Weights of a small GPT-style language model, trained from scratch on English Wikipedia: no biases in attention or MLP, 149M tokens.
Each number is 128 + 24 x the weight over its row's rms, rounded and kept within 0 to 255. Layers, rows and columns count from 0. The size above them is the row's rms in percent of the matrix's.

# layer 2 MLP gate, 768x192, rms 0.125, rows 746-767, columns 0-63
size [ 99 114  97 101 102 106 102  96 100  98  90  96 106 105 107  97 106  95  97 104  95  99]
[[ 86 208 100  89 130 106 148 125 161 143 158 130 114 137 132  89  91 121 148 101 151 106  64 104 119  92 141 151 124 132  79 133 120 112 158  92 126 123 141 126 144 139 102 140 120 164 151 144 165  97 123 141 126 160 117 148 128 164 119 118 118 103 126 110]
 [161 149 130 126 145 137 120 158 112  75 175 130 136 175 119 127 153 119 151  66 116 121 132 204 150  90 123 115  95 137 112 132 156 140 123  96 127 129 137 113 157 101 136 137 110 135  89 107 124 125 155 144 125 169 192 134 145  99 136 145 138  98 112 108]
 [112  86 103 149 131 157  73 138 163 134 114 133 130  94 166 126 126 167 137 161 100 114 118 176 133 102 121  92 114 139 134 112 125 128 136  95 125 185 134 110 147 125 117 102 157  82 138 131 141 129 145 136 149  72 129 103 124 122 103 120 130 148 100 172]
 [126 129 140 118 108  67 108 108 103 119 173 122 173 136 156 107 103 126 107 146 144 146  97 145 180 137 161 109 114 130 165 126 167 124 131 156 121 134 112 122  99 166 138  85 152 134 105 161  78 117 156 127 121 133 120 122 121 115 148 151 113 106 149 151]
 [141 127 122 131 148  99  92 107 138  77  96 129 123 146 122  45  91  72  98 128 116 110 125 123 126 103 130 122 134 101 121 115 139 115  92 161 147 152 126 171  97 146  98 140 123  79 113 145 142 122 145 121 122 116 109 134 123 148 163 112 114 146 141 130]
 [ 95 178 132 115 144  96 114 181 163 140 127 125  72 108 161 161 107 145 102 114 131 110 144  91 168 120 128 131 176 133 139 157  93 135 179  90 104 155 159 127 113 121  86 129 161 145 112 129 145 141 129 141 145  86 107 113 159 161 154 170  88 117 114 126]
 [144 110 102  98 136 125 135 127 168 128 129 117 143 161 113 133 106 136 121 133 111 132  56 117 105 109 116 125 114 109 122 142  87  92 125  93 112 160 130 178 133 158 139 115  77 119 115 110 118 124 161 144 144 142 125 113 130 112 166 134  89 127 137  79]
 [112 129 160 116 124 116 144 139 134  89 111 125 106 108 139 103 136  98 122 115 145 135 131 136 162 110 134 134 149 119 148 114 102 173 140 121 163 117  47 141 122 124 104 133 124 145 134 149 132 144 154 126 126 146 158 128 134 124 149 132 119  86 155 126]
 [107 148 105 146 134 110 155 170 125 147 102 113 129 107 133 116 131 144 170 163 136 123 138 142 133 127 110 130 147 117 166  99 123 121 126 119 110 122 125 155 107 148 128 113 152 102 114 178  97 107 126 134  85 127  90 130 106 128 132 169  89  73 114 142]
 [148 113  90 110 110 130 130 165 108 103 144 136 136 113 153 132 155 133 128 118  77 130 128 133 130 128 170 150 145 165  99 151 118 151 142 142 152 127 144  92 134 157 123 137 142 167 116 130 115 133 130 108 152 129 124  90 155 122 136 142 121 148 139 109]
 [130 178 133 128 134 146 140 151 122 157 154 112 159 163 145 141  76  98 117 110 151 134 152  94 143 113 133 145 159  71 165 121 107 127 132 117 146 185 104  97 142 160  99 125 123 172 150 125  79 111 142 101 120 159 128 124  74  86 108 121 111 102 131 131]
 [122 109  89 167 159 156 122 134 126 106 130 188 172 159 154 122 105 141 151 133 153 112 128 116 146 116 108  87 133 142 136 113 152 135 159 107 131 141  97 151 124 122 141 165 169 128 113 146 108 168 135 141  92 117 128 146 141 181  82 114 136 125 129 102]
 [ 84 143 131 164 121 145 103 160 129 124 152 129 169 124 130  93 153 118 145 118 124 141 150 143 140 143 117  81 149 158 131 142 139 100  75 125 113 135 135 127 161  84 122 125 137 135 136 130 130 161 105 105 140 150  76 149 135 144 134 110 117  80 152 115]
 [104  95 120 105 207 116  75 109 111 164 103 136 127 133 142 168 175 158  86 102 173 176 144 141 109 113 131 146 161 172 122 159 155  93 120 144 165 123 116  93 133  96 135 144 100 134  91 125 125 136  92 131 119 127 143 160 156 190 136 126  95 100 150  95]
 [113 137 168 139 116 140 113 121 104 117 156 113 129 113 135 104 141 116 129 110 142 176 172 135  61 145  92 117  88 141 121  74 144 139 116 157 116  97 119 142 107 155 150 120 110 134 127 157  69 150 122 123 102 135 148 109 126 163 122  78 131 136  96 101]
 [129 101 140 138  80  98 105 130  72 129 157 125 139 133 110 123  70 124  99 118  62 123 125 134 106 131 105 120 125 129 113 110 133 124 146 125 154 145 133 159 139 101 145 115 106 165 139 132 131 143 166  88 143 133 172 135 110 141 128 119 130 152 175 125]
 [109 108 149 118  84 109  98 140 142 109  98 107 151 137 148 137 156 128 115 144 118 116 179 104 120 118 117 128 151 149 126 145 125  94 156 142 115 105 158  78  98 128  82 108 136 109 144 131  96 113 127 139 109 102 137 135 155 138 148  99 154 121 171 128]
 [147 163 105 146 165 138 132 161 124 115  82 145  86 131 131 160 125 151 120 124 103 155 127 161 129 128 135 105 125 118 125 102 106 141 127 147 121 113 113 139 170 134  93 101 122 110 124 151 127 131 167 129 101  83 137 151 134 108 157 159 155  95  90 133]
 [ 83 115 105 142  96  94 150  97  93 104 107 138 108  98 173 159 123 156 142 125 135 114 132  96 125 102  69 152 131 132 128 140 129 111 119  83 120 141 156 141 114 144 164 119 140 106 118 120 134  87 132 147 134 131 113 121 104 101 103 107 135 162 152 146]
 [177 142  97 122  89 109  94 110  81 113 109 118  75 134 170 159 139 129 167 115 122 156 152 134 123 121 139 135  92 149 157 135 127 105 122 105 118 109 110 138 127 152 111 121 139 137 131 130 135 139  90  88 124  87 108 168 154 100 110 132 116 148 146 105]
 [130 158  99 115 127 130 134 153 158 111 141 128 141 142 129  86 129 129 159 121 121 133 136 125 157  83 123  93  89 105  94  82 146 123 137 116  70 155 140 102 141 120 116 152 114 109 116 124  99 105 163 100  80 120  98 155 135 156 124 133  90 133 170  91]
 [120 102 109 123 112 106 161 136 167 120  89 158 147 134 129 119 175  89 136 112 105 167 142 113 138 132 117 107 154 119 185 133 137 113  69 119 140 112 119 135 128 107 149 122  83  85 107 146 133 125 113 114  92 126 114 133 115 112 142 137 165 135 107 137]]
# layer 2 MLP up, 768x192, rms 0.125, rows 746-767, columns 0-63
size [107 111  93  95  93 107 103  95  93 102  98  93 106  98 109  89 107  91  99 100  98  93]
[[124 124 128 109 163 140 127 105 134 118 135 109 158 139 118 112 166 165 127 122 114  96 130 127 135 171 116 118 109 121 149 178 150 121 139 141 135  88 106 197 115 123 131  91 156 135 130  83 124 121  73 129 109 166 104 163 123 122 182 176 118  74 112 161]
 [ 97 138 135 134 102 126 137 135 101 155  74 130 159 154 137 127 125 143 113 112 157 149 120 141 152 123 150 130 136 166  87 131 101 160 132 147 110 148 147 117 141 153 173 141  89 150 122 137 112 146 115 127 116 116 126 134 154 130 153 137 118 104 108 112]
 [106 150 137 139 129 136 100 118 126 103 140 126 135 147 138 124 108  78 107 154 115 150 126 139 111 107 141  86 180 124 129 137 111 162 122  71 120 119 167 104 114 125 113  80 123 135 138 137 132 100 147 109 111 153 134 109 108 122 119 155 114 126 130 123]
 [123 112 110 173 132 159 158 155 153 103 111  84 114 125 131 108 123 141 125 139 154  87 157 100 136 168 107 133 149 109 111  89  98 107 144 144 174 130 130 148 155 150 110 155 125 108 122 116 142 106 152 123  95 139 149 140 141 117  88 143 146 153 119 126]
 [127 111 131 104 136  80 162  92 139 150 136 104 172 126 144 146 143 165 105 129 138 129 124 158 114  96 153 100 144 107 142  97 131 168 139  74 101 132 114 126 133 121 116 145 145 120 114 144 108 117 154 114 103 129 167  88 127 168 103 160 130 159 164 154]
 [115 188 111 102 118  50 136 170 148 150 148 108  77 106 163 132 124 140 109 111 156 121 162 120 116 102 150 127 166 130 136 150 168 116 134 102 124 141 130 101 152 129  99 119 112 122 118 127 133 126 125 156 143 124 136 147 155 143 170 145 102 115  82 101]
 [145 132 147 122  99  96 136 146  97 176 154 113 127 100 145 136 129 140 112 112 169 120 127  96 137 121  76 107 123 120 125 133 165 148 157 164 153  76 151 160 131 139 126 149 148 128 100 131 151 131 132 108 156  96  74 167 127 110  78 143 144 137 128 151]
 [130 122 107 164 192 114 154 135 137 136 109 121 123  49 160 137 142 129 141 130 154  95 126  92 134 134 124 111 153 138 101 142 114 141 106 121 168 122  74 116 175 136 103 180 111 145 165 134  76 129 117 104 125 130 151 125 111 105 140  96 116  79 164 136]
 [154 166 164 152 105 148 151 146 152 132 149 160 107 121 121 123 131 100 183 140 159 111 144 100 116 119 146 132 138 143 105 104  85 127 149 162 176 161 102 153 140 127  94 146 131 141 106 157 128 133 107 178 100 143 135 154 130 146 128 148 132 126 167 106]
 [105  96 121 165 145 132  97 105 158 144 148  97  84 137 131 113 116 177 181 164 145 163 121  77 123 170 100 153 109 136 145 141 148  97 115 109 134 152 113 162 141 171 143 133 136 151 154 149 119 123 131 131 132  94 146 137 150 129 127 116 198 146 124 120]
 [121 138 130 127 136  82 147 120  87 145 123 128 151  83 134 110 133 129 119 112 114 100 128 128 129 162 176 130 107 134 114 132 133 111  78 137 119 163 163 178 123 109 134 106 109 138 115 121 133 115 124 163 197 101 111 121  91 160 127 151 134 139 154 119]
 [143 133  91 147 158 152  98 125 106 118 134 161 164 102 128 126 119  97  99 125  84 104 125 140 151 122 122  94 164 107 123 100 170 165 145 111 127 175  88 129 144 103 129 109 145 160 139 127 132 155 114 154 155 127 141 110 173 136 120 140 154 166 163 163]
 [131 174 112 106 112 126 140  99 130 117 112 148 117 128 162 167  90 144 138 123  92 132 115 149 118 126 159 113 121 148 119  96  76 118 157 137 148 111 135  65 122 180  94 149 137 100 135 151 150 112 141 173 130  90 115 128 137 119  81 137 133 139 122 135]
 [ 74  95 141 144 167 170 141 136 139 183 114 158 135 132  97 145 158 117 112 114 162 118 154 117 107 125 159  95 182 125 129  93 109 152 148 116 109 131 152 120  97 135 134 129 124 133  92 113 160 111 128 138 123 108 142 115 153 150 155 107 171 144 145 142]
 [102 124  95 124 137 127  97 119 148 111 163 108 163 132 143 116 121 130  76 117  96 148 104 162 145 111 138 122 134 141  76 158 141 163 118 191 171 109 112 104 125  83 134 144 104 157 120 108 157 109  80 133 162 141  88 130 183 109 138 115 125 165  89 121]
 [122 114 104 183  91  90 121 136  94 159 123 134 139 156 139 134 107 125 120 124  40  89 125 141 103 103 130 171 111 147 134 113 134 137 105 134 126 138 172 162 108  98 197 135 125 155 119 103 164 131 155  91 172 126 153 129 102 117 136 138 129 138 122 144]
 [116 140 124 130 127  93 143  80 139 132 131 103 127 134 152 131 126 100 160 125  91 160 108 123  93 116 129 131 101 124 113 116 138 144  94 160 122 127 119 144 145  84  91 149 129 146  72 129 117 118 113  94 135  93 152 186 149 149 148 112 112 147 107 143]
 [147 159 162 154 128  82 109  85 151 132 119 115 161 104 103 145 114  83 118 127 110 163 108 110 161 111 149 156 107 102 112 150 148 102 127 125 127 115 128 113  81 137 165 155 147 104 102 142 159 120 103 135 148 137  91 139 138 138  60 143 121 167 138 134]
 [168 125 142 132 151 151 133  91 148 123 166 122 124 105 160 141 143 120 118 137 115 122  74 125 171 167 119 138 131 139 158 107 107 149 164 127  68 129 107 122  83 151 112 142 115 120  99 110 113 166 127 157 139 115  95 123 118 161 195 132 127  80 150 113]
 [139 150 151 129 115 110 138 148 116 103 143  82 106 136 189 147 111 129 134 130 143 181 141  94 159 126 151 136 119 147 137 157 106 100 167 135 134 135 102 119 133  92 124 110  98  83 143 134 128 106 116  96  75 100 107 117 124 129 159 154 130 134 161  77]
 [166 142 121 122 127  79 126 109 134 146 139 137 163 139 113  89 146 104 197 154 128  98 120 143 152  86 118 135 118 108 163 138 168 116 115 129 133 128 113 133 151 131 115 147 106 145 147 140 102 121 150 106 125 127 105 160 109 139 106 162  99 114 154  75]
 [136 122 140 126 133 128  95 133  93 121  97 110 114 116 119 148  97 126 129 102 125  98 155 158  89 125 164 111 120 149  89 148 128  98 151 130 130 159 127 100  83 119 121 124 156 184 116 158 177 108 131 146 140 101 129 117 105 137  52 132 107 108 104 149]]
# layer 2 MLP down (transposed), 768x192, rms 0.111, rows 746-767, columns 0-63
size [104 103  99  98  98  95 105  97 103  99  99  99  99  99 111  90 111  86 108  97 100  93]
[[104  85 102 134 132 135 114 130 114 162 112 109 130 140 112 115 145 146 159 159 109 102 100 113 112 109 165 122 134 163 108 194 119 117 174 118 138 126 142 103 120  72 160 171  89 144 174 106 100 141  75 131 132 131 129  99 144 100 137 136 112  93 120 148]
 [126 117 196 136 105 134 107 167 112  99 111 153 129  98  89 177 130 143  95 103 120 144 103 108 149  82 145 122 129 107 145 135 158 142 132 121 135 118 114 138 122 180 158 153 136 105  94 123 170 140 110 122 123 107 123 128 114 129 163 144 160 119 125  99]
 [172 149 138  90 120 145 151 142 117 109 128 141 120 121 152 135 139 141 135 112 119 142  99 150 123 135 109 130 113 147 121  90 170 141 124 119 147 132 166 158 178 123 124 147 112 117 181 141 127 132 154 178 109 140 114 138 125 146  96 110 124 140 132 120]
 [145  87 114 109 114  85 124 130 139 155  94 129 141 126  97 126 133 103 121 140 114 149 129 138 123 148 166 122 115 115 130 116 108  69 133 123  63 126 128 125 123  90  55 146 112 119  73 109  82 127 159 137 150 107 123 114  96 144 154 138  98 146 147 149]
 [121 110 119 150 154 128 131 118 109 162 120 137 150 136 132 169 120  90 138 117 119  86 113 140 116 111 120 165  95 115  93 149 147 164 149 104 133 125 140 104 143 125 160 207 129 115 147 132 108 140  83 147 128 128 170 140  99 128  95 133 154 138 127 129]
 [111  82 133 159 106 129 105  63 113 127 126 191 160 109 128 119 126 100 164  95  96 153 122 166  73  66 150 119 116 109 124 152 116 140 118 140 174 131  78 142 148  82 177 126 104 127 178 114 145 140 121  82 154 104 136 127  95 125 137 120 138 136 143 131]
 [ 85 162 153 142 130 161 104  98  95 112 100 104 117 131 133 136 127  92 143 113 134 144 125 115 144 138 144 107 144 134  89 176 138 135 138 147  95 128 116  75 148 133 156 182 112 124 129 158 113 164 126 181 121 104 121 145 103 140 122 130 173 125 119 172]
 [112 161 126 139  90 111  96  95 145 148 134 133 123  57 148 166 127 128 100 147 142 101 115  93 119 142 137 144 128 121 120 103 121 137  88 149 117 142 102 141 126 183 121 130 148 122 153 100 134 130 167 143 155 176  99 136 131 170 134 151 152 124 143 162]
 [144 165 101 120 184 107 125  79 129 163 148 108 143 155 146 110 122 118 140 101 128 143  93 129 106  98 120 122 121 123 109  69 111 153 160 122 133  85 149 120 125 112  88 157 124 159 127 166 147 134 144 158 109 136 112  75 131 134 117 125 139 104 147 114]
 [113 158 131 142 142 157 169 104 127 108 146  85 108 116 142  96 155 128 127 130 130 111 126 121 168  92 115 131 146  78 139 129 118 136 157 146  93 154 135 146 122 116 146 105 145 116 125 143 128 115 143 166 126 104 106 122 146 168 113 137 133 158  65 121]
 [154 162 126 122 122 141 106 130 114 151 110 143 116 109  91 182 137  93 191 140 128 129 134 153 106 102 109 170 117 129 138 118 116 161 145 114 106 137 115 116 165 125 140 158 106 165 115 121 103  89 163 165 145 126 104 116 135 153 137 123 122 158 150 117]
 [118 117 133 130 142 131  81 122 139 146  91 104 154 138 123 105 122 106 155 147 139 131 117  95 121 151  99 122 153 142 129 111 147 114 173  74 107 166 139 114 138 108 111  96 168 143 114 121 105 102 142 146 116 123 141 119 173 100 109 148 128 151 150 135]
 [ 91 137 175 112 111 155 148 111  97 112 132 130 117 138 131 134  86 122 140 113 102 128 144 130 128 128 120 124 124 133 117 164 119 157 135  89 139 184 163  95 127 116 128 126 155 146 149 129 142 138 133 142 146 126 105 129 166  97 148 118 107 144 116 142]
 [140 101 166 128 175 155 162 147  88 172 114 109 140 129  83 153 159 133 109 112 159 156 142 112 122 133 119 125  87 157 117 157 189  99 101  93 102 144 123 131  85 114 132 148  74 137 122 140 145 166 105 161 146 141 155 174 118 180 109 118 128 106 117 167]
 [109 133 150 130 170 108 142 132 145 135 162 112 115 119 107 140 140 180 153 181  76 148 105 109 136 122 141 128  92  95 144 161 148 122 151 120 115 134 108 137  76 146 151 181 146 126  87 109 156 171 187 125 173 140 130 147 126 126 175 154 152 142 133 159]
 [153 153 142 132 146 131 113 135 142 130  77 123 160 143  94 134 144 147 102 115 134 158 113 130 136 123 113 180 136 107 142 153 153 151 131 158 134 133 123 175 108 108 178 118 157 105 141 119 106 139  86 140 202 128 141 107 130 131 144 126  96 127 118 157]
 [157 116 131 142 131 118 121 166 177 129  88 110 113  88 122 182 137 126 129 138 148 112 112 120 179 115 144 148  86 121 140 162 150 165 136 117 120 141 111  92 114 159 144 133 120 107  99 146 134 116 119 130  95 105 149 155  99 196 140  90 149 155 117  95]
 [139 153 139  94 179  99 142 124 118 149 109  98 161 168 120 175 153 133 146 104  97 128 141 107 116 109 135 113 113 129 158 132 110 123 110  94  99 140 121 107 166 146  93 150 155  99 101 145 150 178 114 132 143  65 124 108 113 122 137 117 133 139 120 146]
 [ 91 142 110 142 144 109 202 131 111 131 104 134  89 103 161 132 155 196  99 144 184  98 141 126 109 105 168 157  91 132 161 143 116 127 133 134 177 121 135 137 155 152 162 105  96 141 147 164 173 119 124 121 143  85 109 108 146 100  79 114 150 114  97 104]
 [147 120 143 121 166 143  84 142 158 145 122 131 119 132 130 138 108 146 158 130 169 170 114 124 157 137 151 120 114 143 167 113 123 142 108  99 114 119 114  98 125 104 118 116 104  94 105 134 113  55 139 134 149  79 105 102 175 137 119 121 136 138 150 138]
 [141 134 118 118 143 153 135 132 125 120 152 158  93 129 127 144 128  99 138 122 143 155 100 159 125 160 112 171 115 118 153 139 137 140 133 160 115 147 170 145 113 141  74 152  96 176 130 109 103  83 112 140 141 136 164 135 119 155 138 113 127 123 109  72]
 [121 140  90 110 131 143 161 120 135 129 108 172 140 174 114 120 141  73 153 134 118 181 112 104 116 131 150  95 151 109 135 111 115 130  62 120 107 136 185 158 138 144 124 114 133 157 112 144 166 128 160 128 130 142 100  91 120 154 134  79 124  84 120 159]]